{
  "num_attention_heads": 2,
  "intermediate_size": 640,
  "hidden_act": "squared_relu",
  "positions": "rope",
  "rope_fraction": 1.0,
  "bias": "none",
  "parallel_block": false,
  "init": "normal",
  "init_std_up": 0.0348,
  "lr_head": 0.00743,
  "schedule": "wsd",
  "decay_fraction": 0.382,
  "final_lr_fraction": 0.0,
  "doc_mask": false,
  "dataset": "wikipedia_en"
}
Each number is 128 + 24 x the weight over the matrix's rms, rounded and kept within 0 to 255. Layers, rows and columns count from 0.

# layer 3 attention query, 128x160, rms 0.156, rows 0-84, columns 80-159
[[143 149 171 118 102 120 130 119 170  96 128 197 145 200 154 207  90 150 116 145 131 183 113 142 150 103  68 173 160 161 142 143 122 110 125 203 133 107 211 123  75  95 162 162 163 129 154 123  81 170 192 113 121  69  33 172 198  96 120 106  90 138  74 123 133 180 164 126 143 175 113 107 143 156 143 171 178 114  84 173]
 [ 96 106 148 130 178 122 111 108 149 139 217  92  66 123 138 148 144  34 110 123 138  91  96  58 137 168 107 113 109 196  80 146 141  52 117  83 101 192 164 209 126 119  62 164  86  77 159 197 159 109 122 155 144  84  99  22 174 113 177  86 203  85 119  83 111 137 123 170 118 146 115 133 143 125 153 160 154 129 153 141]
 [124 111 155 115 115 120 143 120 146 134 139 161 135 147 143 188 148 131 143 167  74 140 113 176 130 103 127 145 146 173 168 105 130 120 106 166 125 106 204 114 100 100 133 185 166 115 109 140  77 106 164 120 119 105  98 146  85 111 155 141  71 108  61 128 128 155 213 105 163 129 137  60 153 146 117 132 170  92 103 139]
 [169 162 123 136 162 191 115 117 120 113 172 134  57 183 110 148 146  97 109 142 144 117 111  71 176 143 163 169 167 152  98 145 135  88 129 175 103 175 130 183 133 111  90 137 121 147  83 123 114 141 139 167 131  97 100 107 157 106 176 132 175 120 145  87 122 101  78 115  91 101 106 127 100 108 108 140 119 164 158 154]
 [160 114  93 154 155 145 136 127  91 141  66 118 112 177 124  79 110 101 155 126 120 140 152 118 119 133 169 126 111  74 139 116 143 138 166  93 109 140 157 109  98 165 178  95 134 140 135 122 153 122  99 125 121 156 113 100 135 112 150 111 194 102 152 150 127  98 141 131 152 115 129 119 116 140 112 145  90 172 135  94]
 [140 151 133 111 117 143 145 130 168  93  62 121 168 156 126 191 135 186 137 129 130 128 117 202 145  98  89 141 108 140 156 129 133  87 155 177 125 100 202 114  88 135 162 146 121 133 106  86  73 140 151 142 131 149 125 156 145 145 118 103  82 151 119 175 147 162 168 112 142  85 165  57 157 133  90 135 168  91 100 127]
 [105 130 153 178 152 112 136 151 128 143 121 175 151 158 111 135 115 110 134 135 112 155 145 128 150 151 103 112 121 126 139 139 120 135 125 126 131 128 122 166 149 150 139 150 120 154 136 133 136 111 152 191 121 127  36 145 118 174 164 165  88 131 158 144 123 124 158 131 108 144 117 111  86 125 116 134 141  62 103 104]
 [109 163  96 113 200 166 103 123  95 131 137 150  98 177 102 135 104  91 190 107 149  95 151 145 113 136 114 143 117 113  98 115 154 100 182 141  95 137 123 164 156 120 183 145 120  71 135 117 121  87  87 152 132  91 106 122 162 135 141 118 139 157 140 141 108 166 106 134 101 140 158 149  99 136 110 141 126 140 130 106]
 [ 93 179 122 137  63 114 104 128 158 100  91 166 182 111 131 147 118 127 141 151 141 172 123 236 140 116  98 132 155  95 163 124  97  95 118 124 150 116 176 152 116 148 186 143 149 147 132  87  81 149 166 134 133 116 113 151 101 137 144 132 107 129  98 133 129 169 140 127 144 136 190 140 130 152 144  95 122 127 116 147]
 [106 131 212 102 111 130 114 104 138 122 125 108 129 147 117 183 137 132 103 148 145 117 115  82 137 122 101 152 132 190 156 106 138 126 130 208 108 161 151 115 136  80  89 169 119 133 111 145 121 148 133  70 149 127 130 210 150 133 114 139  83 112 103 167 118 156 125 117  99 147 152 110 167  93 130  98 144 162 122 156]
 [ 41 126 156 119  99 101 131 134 171 151 164 109 201  85 133 109 100 171 149 135 123 107 146 155 138 153 120 144 131 156 100 123 108 157  98  87 151 105  89 160 145 117 125 132 171 113 140 140 162 177 150 148 138 101 157 142 132 128 102 100  92 109 110  88 118 105 141 165  98 135 147 141 121  70 150 114 164 140  78 131]
 [115 158 143 143 158 114 109 110  84 180  98  74 130 105  70  95 158 116 125 124 112 104 134 140 125 135 138 175 114 148 122 164 145 116 126 100  89 135 125 146 104  94 141 190  96 121 108 142 163 117 118 167 132 118 127 112 121 151 153  98 115  91  91 138 121 129 104 119 109 125  99 115 117 121 113 142 178 136  95 123]
 [186 115 117 115 147 124 147 126 140 133 118 110 149  82 159 130  72 109 138 163 137 140  97 136 127 144  87 123 114  93 131 140 105 173 114  89 142 107 168 119 107 149 113 132 183  73 180 106 102 106 139  50 115 166 108 158 120 126 117 125 112 130 162 180 145 136 169 117 199 129 132 112 164 134 166 153 144 124 114 117]
 [ 99 130 175  93 121 102 135 128 159 147 170 134 156 156 113 138 138 185  87 103  70 129  99 137 108 108 127 167 118 139 145 156 136 143 131 185 142  81 104 165 155 114 150 135 176 129  99 124 105 182 130 126 119  92 117 155 101 150 123 110  74  91  90  96 137 149 139 116  84 113 132 115 139 138 164 177 102 156 109 132]
 [132 170 110 145  91 115 109  92 117 170 125 173 135 107 140 157 123 127 134 146 121 131 139 105 124 110 113 160 127 106 154 117 142 142 133  95 109  56 134 103 110 115 189 161 141 152 140  88 134 140 128 102 148 133 175 125 103 123 118 117  99 155  88 100 110 140 125 156  91 141 146 126 125 104 101  86 129 129 104 136]
 [112 130 142  83 209 126  87 123  99 153 149 103  93 143 113 107 170 130 120 106 155 131 112 149 139 116 134 118 141 123 152 143 132 109 125  95 121 135 126 160 188 101 160 128  84 131 114 141 112 116  67 164 136  84 111 131 133 123 172  84 130 125  98 181 128 155 146  90 102 137 117 153 149 151 111 140 187 152 184 107]
 [102 127 161 157 107 116 123 115 109 157 130 148 129 143 106 114 119 157 137 105  87 120 108  87 135 134 117 153 133 111 149 103 141 144 119 136  98  99  95 108 157 117 151 156 137 154 109 103  95 136 142 105 136 158 121 120 116 146 152 144 116 126  97 122 122 130 115 122 123 128 118 114 114 167 146 125 108 152 104 127]
 [161 135 127 136 137 157 140 125  87 146  81 139 107 133 136 116 141 116 134  91 148  99 133  91 136 127 145  98 105 100  93 133 115  79 121 101 112 115 143 135 157 112 152 108 125 112 149 154  77  94 120 139 117 109 136 127 132 143 178 134 158 141 105 197 134 139 108 121 111 101  89 151 152 111 117 117 112 136 130 118]
 [128 124 105  95 154 146 143 128 144 142  96  61 114 134 155 109 135  84 145 169 151 133 144 166 148 162 149  41  92 138 119 106 105 117 136  68 125 135 144 153 127 178  82  98 130  89 151 198 153  79 125 154 120 193 155 125 135 115 156 138 191  95 168 182 123  79 129 159 198 174 142 144 145  95  73 159 146 158 171 108]
 [131  87 108 106 127 135 125 130 107 115 147 151 149 130 127 111 133 180 158 129 130 154 130  78 124 131  93 122 164 117  92 131 117 111 141 142 151 168  87 127 147 122 147 139 151 131 109 102 129 147 118 114 129 129 117 171  97 143  86 116 102 142 136 153 136 139 120 116 136 106 107  94 151 153 159 135 145 123 114 121]
 [126 121  98 121 107 155 127 115  98 156 137 159 119 124 126 118 108 105 166 111 104 116 122  63 210 146  96 123 151  87 102 136 139 149 133  95 128 130 141  84 128  97 180 151 170 121 113 114  96 108 113 140 143 113 138 178 136 121 116 133 151 129 131 145 121 140 103  96 129 117 100 170 131 181 158 125 124 158 152 133]
 [157 144 115 107 175 134 128 130 155 114 134 126 108 122 174 134 117 150 145 159 157 147 113 178 157 154 107  69 126  85 111 119 108 121 139 110 110 167 141 173  77 128  58  79  95 100 147 139 146 109 124 119 115 162 158 144 125 135 159 140 180 128 158 176 136 143 150 135 160 127 114 138 132 131 113 126 131 123 170 104]
 [ 72 134 134  96  99 147 117 129 108 130  95 152  98 135 102 126 133 105 125 143 151 118  89 161 149 125 111  94 120  85 134 156 127 155  77  88 147  88 162 114 105 110 135  86 139  83 143 128  99 131 134 171 128 126 133 144 174 139 120  98 164 103 128 167 131 136 106 112 130 119 140 147 135 161 103 121 168 125 165 150]
 [126 139 141 108 158 147 150 136 156 107 172  89 128 120 154 129 149 168 132 145 128 149 114 185 132 124 127 103 111 129 117 157 100 106 148 150 156 129 167 112 124 137  89 125 121 150 157 151 141 101 147 100 116 152 132 130 130 155 139 142 171 135 145 169 141 174 157 124 144 145 152 140 107 119 117 128 134 112 181  99]
 [107 145  84 143 107 138 117 110  98 115 121 153 122 127 136  98 133 120 124 128  96 153 135  76 143  88 106  99 150  83 101 161 130 172  89 155 148 145  80 119 126 135 182 102 142 158  95 119  82 132 123  82 144 109 147 160 137 128 129  99 124 117 136 109 121 110 112 105 131 135 129 106 123 176 145 131 123 126 154 169]
 [137 107 124 123 110 108 148 147 148 146 107 176 119 133 141 147 130 147 148 139 111 146 124  78 142 138  87 125 136 115  80 150 141 116 146 131 128 128 130 107 123 126 126 117 108 127 151 133  96  96 107 129 109  87 146 137 138 138 124  95  85 134 125 144 152 138 151 122  79 113  91 105  95 157 118 171 138  83 129 125]
 [131 116 116  96 164 132 130 116 148 126 164 116 174 150 126 108 154 128 117 127 106 110 126 113 103 144 146 130 133 120 122 107 109 112 110 144 127 180 154  94 126 124 109 125 132 124 135 158 134 142  87 138 127  97 123  85 131 128 137 108 177  93 112  70 117  98 151 170 107 153 105 167 118  72 140 123 119 100 151 142]
 [118 118 137 150  80  75 114 109 119 196 140 133 146 136 118 161 135 155 119 129 120 100  91 106  88 133 123  95 137 133 144 144 145 125 136 105 114  77 124 111 138  76 127 113 128 125  97  99 136 130 132  94 152 155 145 126 141  87 127 120  73 130 102 180 109 144 113 139 157  98 136 172 180 139 147 133 153 122  82 146]
 [116 105 140 134 152 138 132 130  94 137 115 124 124 135 172 133 121 164 116 138 143 175 127 128 149 133  99  79 141 146 147 129 123 141 120 134 127 141 140 110 144 148 145 119 157  92 171 122 166 112 110 125 122 128 101 155 130 124 118 135 128 125 122 159 149 138 167 102 177 142 116 123 179 149 158 131 151 117 173 128]
 [161 161 146 118 125 119 133 142 175 137 123 141 156 116 143 157 136 163 152 117 151 128 156 147 120 154 151 146 126 132 180 128 137  98 134 148 149 116 185 172  84 103 107 146 112 170 129 124 122 118 142 139 128  76 136 138 109 102 101 134  98 135 109 106 119 175 157 112 113 139 142 138 146  93 131  91 137 115 119 108]
 [179 162  98 118 120 127 125 121 135 125 123 160 112 153 108 113 127 108 107  94 129 107 121 128 108 122 163 155 122  98 180 107 139 173 110  98 153  92 114 124 111 129 130 136 144 124  97 141  94 108 119 172 150 175 142 148 149 149 150 156 154 161 142 157 103 108  96 105 109 121 174 155 134 113 116  87  99 145 113 134]
 [126 154 151 128 148 110 136 120 109 154 103 110 110 125 116 154 102 157 133 116 141 118 133 121 129 136  95 106  97 107 149 130 110 146 121 134 135  83 161 146 126 115 113 129 167  88 140 139 117  84 146 146 129 141 138 110 174 167 104 153  72 109 147 146 124 105 106 138 164  96  91 140 131 134 132 143 104 112 155 125]
 [159 116 132 150 142 112 120 144 118 118 108 120  99 120 151 146 106 102 117 154 154 154 143 158 155 147 117  74 147  77 117 156 127 109 124  85 128 120 118 176 128 120  93  99  83 112 120 119 128  80 139  93 107 131 152 183 140 107 148 138 133 109 150 167 148 166 147 117 180 143 126 115 125 150 137 132 128 133 137 116]
 [121 186 135  92 108  96 134 138 145 135 127 135 153 135 137 134 137 171 162 136 102 162 127 155  93 147 170 104 132 135 115 126 129 156 136 113 116  96 125 130  88 127  40  93 113 176 157  96 160 127 138 164 125 171 109 106 138 161 163 124 119  98 129 155 131  87 119 159  93  86 151 146 133 125 143 147 142 159 121 114]
 [123 158 117  89  86 113 124 108 118 151 138 172 150 140 112 125 117 109 161 110 105  96 125 101 160 138 120 140 167 117 151 150 129 139 124 137 123 105 150 107 125 118 187 134 139 117 114 101 104 164 135 146 146  96 129 120 120 133 113 146  86 158 100 124 115 147  97 112 101 123 122 138 105 165 116 138 128 105  97 137]
 [ 98 114 145 118 125 101 118 132 117 137 114 152 168 139 103 139  99 132 148 119 110 126 123 117 166 116 129 125 156 129 175 178 133 115 169 124 121  92 152 114 143 131 167 160 117 135 141  85 122 128 122 125 125 113 145 143 131 142 121 133 124 118  92 152 134 147 124 131 122 142 128 119 108 170 115 144 114 161 103 117]
 [141 167 137 127 117 132 116 129 131 160 131  62 161 101 139 148 137 101 117 162 119 131 105 139 148 118  84 130  90 148 144 149 120 128 104  89 112 125 141 133 127  94  72 143 129 124 142 153 173 145 164 147 138 134 133 125 123 130 103  97 127  94 140 137 131 106 150 130 153 122 144 149 143  83 148 174 185 153 108 132]
 [151 143 140 157 115 104 136 128 155 110 130 120 115 143 146 141 162 136 146 143 137 135 105 123 119 133 123 102 144 151 115 139 114 114 146 126 130 144 130 143 129 131  95 127 117 125 101 142 161 106 115 116 122 136 121 148 128 111 153 135 120 119 145 123 139 105 161 134 142 104 120 123 148 150 159 114 143 113  96 134]
 [122 127 114 147  92  85 130 117 144 143 138 129 142 122  98 131 110 100 113 126  86  90  99  80  98 119 171 148 153 138 129 119 145 138 130 134 104  86 128 102  92 106 142 163 121 142 118 129 122 169 149 131 135 186 152 116 112 108 104 151  96 133 116  95 103 106 148 113 118 130 132 101 117  84 111 126 143 102  74 147]
 [101 142 139 132 122 104 131 118 147 148 159 145 139 128 137 126 130 156 149 114  78 136 108 169 123 116 130 165 117 131 127 134 121 121 146 140 117 156 101 149 146 120 132 164 135 136 120 118 177 162 130 112 137 110  99  81 107 145 115 117  88 120  86  83 131 117 144 118 132 146 141 149 107 130 134 142 129 138  95 121]
 [113 179 143 172 176 130 100 143 138 141 117 109 110 138 104  97 152 170 110 115 140 129 144 153  89 159 152 164  90 160 168 129 138  77 147 129 104 152 118 195 154 128 116 139 104 127  86 131 129 131 137 154 131 127  58 150 115 101  87 131 129 124 112 177 132 137 127 144 139  99 155 104 133 144 140 100 154 124  85 103]
 [139  98  96 172 116 157 129 126 114  59 134 138 136 111 114  96  78 110 121 122 122 126  94  86 113  95 112 122 126  98 125 165 125 136 140 120 113 190 159  97  86 123 129 145  66 112  70  99  86  91 131 118 136 144 126 120 146 117 104 152 172 154 170 115 127 123 164  96 196 106 109 105 130 159 139 137  80 108 105 129]
 [130 151 164 149  91 142 119 141 117 140 156 133 136 149 140 163 117 141 176 138 132 136 126 105 128 118 112 129 150 141 175 140 143 131 158 115 132 127 134 158  87 131 133 146 136 140 132 113 132 127 162 107 135 118 153 149  98 132 111 130 147 162 158 122 131 174 144 112 134 134 146 149 141 104 124 116 117 112 138 123]
 [118 126  98 144 128 164 135 126 140 122 108 165 136 121 128 148 125 103 130 131 127 149 138 132 148 152 100 134 131 131 128 159 145 142 134 111 134 137 127 155 136 134 166  95 149 144 168 143 123 159 139 124 129 124 154 127 143 124 106 114 138 132  97 145 131 152 122 122 119 113 122 142 122 124 152 132 137 114 175 139]
 [143 157 139 140 161 107 142 137 165  99 131 103 101 131 121 141 138  89 146 105 135  45 108  85 118 148 166 145 143 139 112 153 117 108 102  69 128  97 162 158 168 121 156 111 137  93 114 150 205 118 143 144 138 154 117 117 170 138 139 111 145 115 126 125 122  95 124 130 165 119 127 135 170 137  86 126 167 124  96 148]
 [133 122 113  99 117  79 127 125 157 115 149 169 139 145 116 117  98 137 131 114 108 136 139 124 131 139 144 189 121 145  82 114 117  78 118 143 133 127 116 107 114 159 151 152 129 131  93 112  84 162 134  82 123 116 146 131 153 156 122 142 150 121 113 166 122 124 139 176  80 150 168 124  84 124 103 125 136  95  90 117]
 [ 68 128 115 111 112 142 124 132  93 125 117 120 100  92 130 128 108 141 125 139 157 121 151 179 138 126 148 124 135 187 126 122 115  89 129 114 135 174 182  85 124 136  80 113 137 118 140 155 143 135 132  99 123 131 116 115 148  98 142 114 162 160 155 116 146 120 143 171  98 130 129 110  91  92 129 110 129 126 158 110]
 [147 123 135 124 149  90 104 107  97 140 150 120 127 134 105 109 157 104 147 132 126  77 144 143  91 170 152 127 155 150 125 134 136 142 108  92 108  78 106 156 155 128  94 118 137  99 113 124 157 149  91 106 139 111 141 127 126 142 118 121 166  98 142 144 102 135 128 145 161 138 149 167 100 115  98 153 158 150  69 129]
 [117 131  94 124 119 144 119 111 176  82 153 145 130 154 115  98 140 126 136 124 104 130 128 136 130 144  94 148 138 119 121 126 124 132 131 162 107 137 121 113 123 102 134 130 124 171 141  77 162 143 102 137 129 114 115 123 125 124  77 102 136 143 104  85 118 148 128 103 111  98 118 179 127 122 150 158 103 127 132 136]
 [120 106 144 117 102 117 106 115 125 152 114 145 155 131 104 111 134 123 133 109 110  93 123  72 123 122 155 130  96 113 126 155 154  91 128 143 118 126 112 134 169 138 151 145 113 122 103 140  61 153  92 132 140 161 139 108 127 140 133 106 124 141  95 156 120 124 108 140  72 125 136 133 114 179 110 145 146 137  91 135]
 [155 108 144 123 145 106 135 127 162 119 152 110 130 157 115 124 129 112 154 121 110 111  93 133  72 168 180 134 115 134 114 111 131 160 115 126 137 102 140 130  98 119 119 124 139 159 121 132 135 103 125 164 141 196 119 137 110 119 134 165 161 104  88 149 108 129 135 120 147 138 127 137 167 105 119  81 151 114 118 142]
 [135 156 127 105 102 152 154 134 111 147 137 155 120 105 117 131 102 155 122 130 120 112  94 132 140  87 159 152 119  86 112 128 121 136 117 176 122 124 132  92 122 119 102 146 169 121 159 143 115 153 136  90 128 133 140  90 116 128 109 138 146 105 103  88 135 117 100 127 114 143 124 134  98  76 101 132 114 130 100 107]
 [154 104 136 117  96 132 126 124 114 107 121 123 135 153 153 132 113 115 123 154 103 155 108 149 131  82  92 105 134 105 110 106 138 143 125 143 116 134 150 101 126 151 160 122 121 150 155 127 109 137 114 128 136  88  92 101 110 145 161 112  53 129 128  95 133 146 135 169 147 152  97  91 148 138 152 139 129 120 133 147]
 [123 154 181  88  93  97 128 117 173 139 122  98 124 125 136 165 172 150 114 116 150 128 114 160 137  79 146  80  99 175 130 100 137  72 134 132 109 155 159 111  97 126 109 134 104 125 122 150 116 154 154 133 139 131  86 122 170 126 181 141 167 180 135 131 126  91 135 132  85 125 155 132 130  79 116 148 133 122 117 135]
 [144 116 140 124 112 132 133 130 128 164 101 114 104 145 125 153 174 120 130 134 122  86 131 102 135 128 160 129 126 196 117 114 142  86 117 155 136 108 146 140 171 105 108 164  78  99  96 161 111 106 112 151 132 139 128 133 143 142 139  96 107 136 113 137 119 153 158 137  89 149 101 123 131 126  94 158 182 118 103 122]
 [174 155 107 135 143 105 120 126 128 118 118 135 122 120 117 103 150 163 156 137 145 144 168 143 102 139 114 121 155 117 122 125 126 105 135  94 111 120 136 165 111 109 105 122 112 140 101 101 111 136 112 137 121 131 113 129 130 134 125 123 137 159 133 126 135  84 118 120 123 102 116 135  96 127  97 131 124 114 157 126]
 [135  83 127 157 129  88 139 135 102 127 150 161 126 146 120 111  43 120 131 129 139 151 111 122 123 163  67 185  74  97 115 150 130 135 148  93 142 125  92 152 105 155 148 132 131 142  80 169 113 148 123 125 129 108 137 126 140 163 139 152  97 129 128 137 124 128 137 141  84 118 166  90 111 145 129  93  85 130 103 112]
 [114 108 116 149  93 172 130 116 121 134  91 175 145  71 140 133  84 108 126 124 124 153 114 122 155  91  99 133 115  91 157 155 145 156 135 130 116 148  92 146  96 150 181 117 103 123 150 149 120 178 160 118 134  60 149 128 133 128 100 144  85 145  90  57 129 147 133 108 166 168 140 114 136 177 162 160 104 132 154 125]
 [113 134 117 112 135 125 141 117 120 105  96 150 141 128 115 168 116 140 124 119 128 142 147 172 180 128 116 135 151  70 174 156 128 176 133 129 146 100  87 101 114 124 133 114 118 138 126 114 117 141 111  99 130 123 113 180 160 140 129 107 122 130 149 172 128 146 153 122 113 121 154 160 128 155 136 149 146 130 176 123]
 [146 136 133  99 125 180 126 150 155 156 140 115 116 130 115 126 120 126  74 123 143 110 132  73 103 149 119 155 126 165 162 134 134 128 148  90 135  96  84 125 103 114 119 100 159  93 144  91 130 134 104 147 135 113 127 115 126 137 130 121 116 171 143 131 129 114  97 131  86 152 140 144 218 113 175 144 132 154 144 126]
 [149 122  92 115 131 192 135 125 136 105 110 120 123 148 132 175 129  85 109 118 154 114 151 127 154 141 143 150 135  97 135  90 148 124 122 113 120 127 124 119  98 144 128  99 128 119 134 148 112  92 105 185 134 127 121 147 151 146 164 137 171 126 165 121 126  80 125  95 181 101 131 134 157 127 129 140  97 127 133 136]
 [113 163 155 147 113 104 140 119  94 129 142 128 151 105 107 137 115 125  85 123 132 140 131 141 128 127 134 115 115 173 150 148 127 113 120 130 111 133 119 107 133 127 103 140 123 126 141 109 121 136 162  77 121  96 128 116  95 124 138 114 134 125 103 140 138 120 144 154 131 106 124 126  84  88 138 146 123 121  99 148]
 [120 161 131 154 149 116 126 132 111 114 111 101 118 137 121 123 140 126 147 125 161 112 129 120  83 139 129 136 109 167 130 105 130 116 148 153 115 123 166 149 140 143 116 140 118 148 142 110 180 130  94 141 133 168 118 110 131  94 143 123 150 110 154 141 136  80 109 122 150  88 121 136 140 135 110 143 148 132 116 122]
 [ 94 140 171 134 170 141 120 144 152 147 123  97 133  95 125 115 143 108 128 146 158 143 118 151 136 107 109 129 136 130 129  93 129 129 108 125 128 147 155 175 131 121 132 136  83  93 122 115 144 103 126 138 129 125  66 122 138 103 127 162 114 110 156 124 131 120 131 142 138 156 144 135 122 116 153  97 116 131 130 142]
 [153 120 118 146  98 164 125 130 122 145  92 143 141 112 138 148 115 114 127 126  96 104  87 125 143 100 153 169 132 148 117 142 135 112 113 175 116  92 143  80  90 121 143 137 141 122 107  97  95 135 122 127 130 138 133 151 107 108 125 145 121 137 142  99 126 110 129 128 121 104 143 110 125 139 106 130  97 137 136 137]
 [132 109 121 115 135 116 122 124 123 127 173 131 116 146 127 126 107  96 122 121 124 132  99 159 127 124 138 132 142 135 115 122 139 130 130 146 124 128 127 130 146 126 151 126 115 133 119 135 103 113 122 119 135 139 126 139 163 144 146 137 109 131 142 132 130 116 137 131 113 149 135  95 120 125 141 105 152 135 140 138]
 [131 125 123 144 111 138 130 136 153 131  89 160 136 106 125 150 117 139 154 137 111 112 105 174 123 117 146 119 111 135 130 102 131 117 148 152 118 124 149 144  99 153 152 149 138 143 125 102 105 157 162 120 123 153 110 140 116 101  90 155 101 149 119  78 129 111 125 147 148 146 154 135 111 129 121 106  84 141 109 138]
 [112 141 130 109  80 161 127 131 127 130 129 137 110 123 134 104 154 120 132 118  80 128 119 108 133 125 149 100 152 138 112 148 125 100 134 130 138 106 110 111 124 120 124 131 143 135 124 151 111 140 142 126 126 147 131 140 108 132 129 117 142  96 137 126 128 145 116 138 123 148 132 112 138 123 118 142 150 147 137 132]
 [116 138 139 127 144 107 123 121 112 131 158 135  92 150 125 132 122 117 120 125 122 141 128  92 159 132 112 118 140 119 114 124 130 124 136  88 129 127 113 138 163 106 119 138 135 121 123 126 136 147 134 137 136 132 112 127 146 148 150 121 141 148 144 146 128 143 112 116 126 148 116 140 158 140 116 159 150 130 127 127]
 [123 150 126 123 158  92 133 125  97 118 154 128 133 142 121 118 113 111 130 129 153 137 178 147 142 138  96 131 127 118 137 139 122 136 116 119 129 149 131 114 132 149 143 124  97 101 125 163 138  94 104 137 124 121 130 120 115 144 122 107 151 164 150 156 123 119 140 113 130 101  96 134 136 146 154 125 115 125 143 125]
 [114 104 131 124 110 129 139 145 120 154 126 126 140 148 116 137 145 115 166 116 103 116 111 122 119 126 129 135 133 150 142 114 137 128 131 141 126 112 130 117 104 135 137 127 112 117 115 130  89 135 148 131 126 157 131 133 112 139 129 151 114 113 140 128 120 136 143 135 105 107 141 104 135 102 116 138 103 107 139 121]
 [144 134 133 122 114 120 117 125 122 126 133 117  85 131 121 108 149 141 112 137 147 141 116  84 137 122 115 120 152 134 127 138 122 135 121  81 124 117 117 116 141 112 129 137 133 132 133 155 152 146 110 109 128 134 147 117 139 156 127 130 148 127 132 135 125 133 135 119 130 160 127 113 164 104 129 129 152 148 137 130]
 [ 97 103 119 124 143 165 127 126 134 129 115 131 131 139 132 119 132 134 139 110 112 130 127 119 111 128 143 145 145 129 119 139 116 128 142 134 133 130 101 116 106 128 115 128 155 125 135 112  98 127 149 125 125 128 129 121 145 134 133 148 124 104 124 124 132 145 129 146 132 147 150 113  97 116 125 119 145 125 127 124]
 [115 159 138 139 147 105 116 127 108 125 129  99 117 132 115 101 146 110 130 124 127 147 124 114 167 163 110  99 137 106 133 160 115 141 154  86 139 142 122 124 139 105 130 131 117 108 140 134 152 124 115 133 136 113 103 126 132 149 124  76 135  76 109 147 124 135 123 106 126 129 102 130 130 143 138 158 160 104 145 124]
 [115 157 128 150 167  98 120 118 108 130 131 123 112 136 123 137 131 135 100 124 154 139 126 109 141 154 102 152 127  94 113 130 127 120 142 116 135 133 127 121 150 131 129 112 105 101 126 113 142 121 122 109 137 107 102 109 154 141 134 103 166 140 129 167 131 156 113 123 120 109  94 122 112 139 115 147 201  90 122 132]
 [101 125 142 134 143 105 125 124  99 109 148 101 122  77 107 130 139 104 123 154 131 120 152 127 162 168 118 136  87 140 129 141 127 126 107 109 128 151 131 104 159 128 115  97 128 112 139 148 135 103  99 136 122  99 122 124 123 119 122 113 174 136 151 160 130 102 132 131 131 134 133 167 132 144 127 124 120 123 142 128]
 [ 96 130 127 114 134  96 116 119 124  80 167 178 151 134 146 134  84 123 105 138 146 141 121 156 123 111 127 144 130 127 162 120 120 150 154 133 113 150 132 116 164 141 136 118 119 143 125 134 122 155 142 115 137 120 121 104 150 129 102 130 149 146 112 109 123 106 143 129 182 127 139 135 160 115 127 109 163 132  87 145]
 [123 139 142 138 156 110 122 121 109 119 116 131 106 161 123 136 112 109 125 137 116 126 150 116 145 147 117 146 118  99 102 117 124 130 132  93 118 119 147 140 146 132 164 108 113 115  97 126 160 109 122 146 128 123 108 137 118 114 126 136 130 123 100 123 126  99 144 129 140 126 101 121 123 139 109 132 134 141 129 135]
 [138 147 153 122 167 151 123 128 104 122 149 110  94 101 120 151 131 146 117 137 161 133 123 148 131 166 115 150 127 113  55 155 102 108  85 115 143 127 131 132 149  97 124 111 154  92 153 144 127 128 124 109 127 112 133 103 129 162 126 121 135 149 120 138 135 155 120 134 118 127 115 149 130 119 138  99 155 126 143 134]
 [141 129 127 119 162 104 124 130 116 157 154 133 122 150 139 129 145 115 114 147 141 117 148  94 115 137 124 135 133 153 128 125 122 124 112 117 115 130 123 119 196 113 116 131 125 169 142 140 182 135 110 142 127 129 129 117 158 109 145 110 171 127 112 141 127 130  88 108 112 141 153 160 111 128 103 149 142 138  89 134]
 [137 124 144 126 131 120 129 128 133 132 136 112 102 132 124 143 172 120 104 145 165 101 156 114 141 176 101 120 120 124  71 139 128 136 104 104 127 115 132 139 147  98 141 111  97 100  97 131 134  89 103 124 130 115 139 143 140 135 135 131 147 120 104 150 129 135 113  91 115 150 119 156 125 141 104 142 116 164 131 115]
 [156 129 142  97 136 150 134 138 168 130 138 119 143 128 135 117 114 124 118 142 128 125 151 119 119 121 131 142 127 156 130 134 123 137 127 150 128 145 133 144  84 133 110 156 149 158 139 122 116 139 167 126 116 139 153 111 111 107 122 135 147 140 129 133 134 133 153 138 129 112 131 120 155 155 131 108 127 141 137 122]
 [131  92 131 128 142  93 144 162 114 128 150 101 112 139 128 103 123  99 174 122 111 103  99 102 155 157 145 104  98 124 138 148 115 148 124  91 130 108 103 110 133 149 117 108 144 135 114 130 131 100 131 165 120 142 107 138 148 146 146 117 123  91 135 159 130 130 124 137  92 105 141 120 161 139 116 157 105 113 136 115]
 [130 141 124 122  71 137 132 131 128 104 107 155 121  98 122 130 127 125 159 152 115 131 110 168  94 125 158 119 126 157 178 109 142 171 164 151 121 141 133 104 100 142 119 125 103 155 137 127 127 115 162 109 127 128 137 111 114 116 101 151  90 120 126  96 130 134 126 150 149 162 139 102 165  77 150 119 115 103 147 125]
 [148 132 139 103 151 115 115 119 130 146 134  89  89 128 102 149 142 133  97 118 151 107 125 101 137 162 112 147 123 143  97 111 121  93 131 132 129 113 115  90 152  85 146 108 141 127 152 120 150 101 127 132 134 135 112 123 150 161 140 136 121 167 123 169 124 162 132 127  91 159  92  87 148 126 120 119 140 106 139 131]]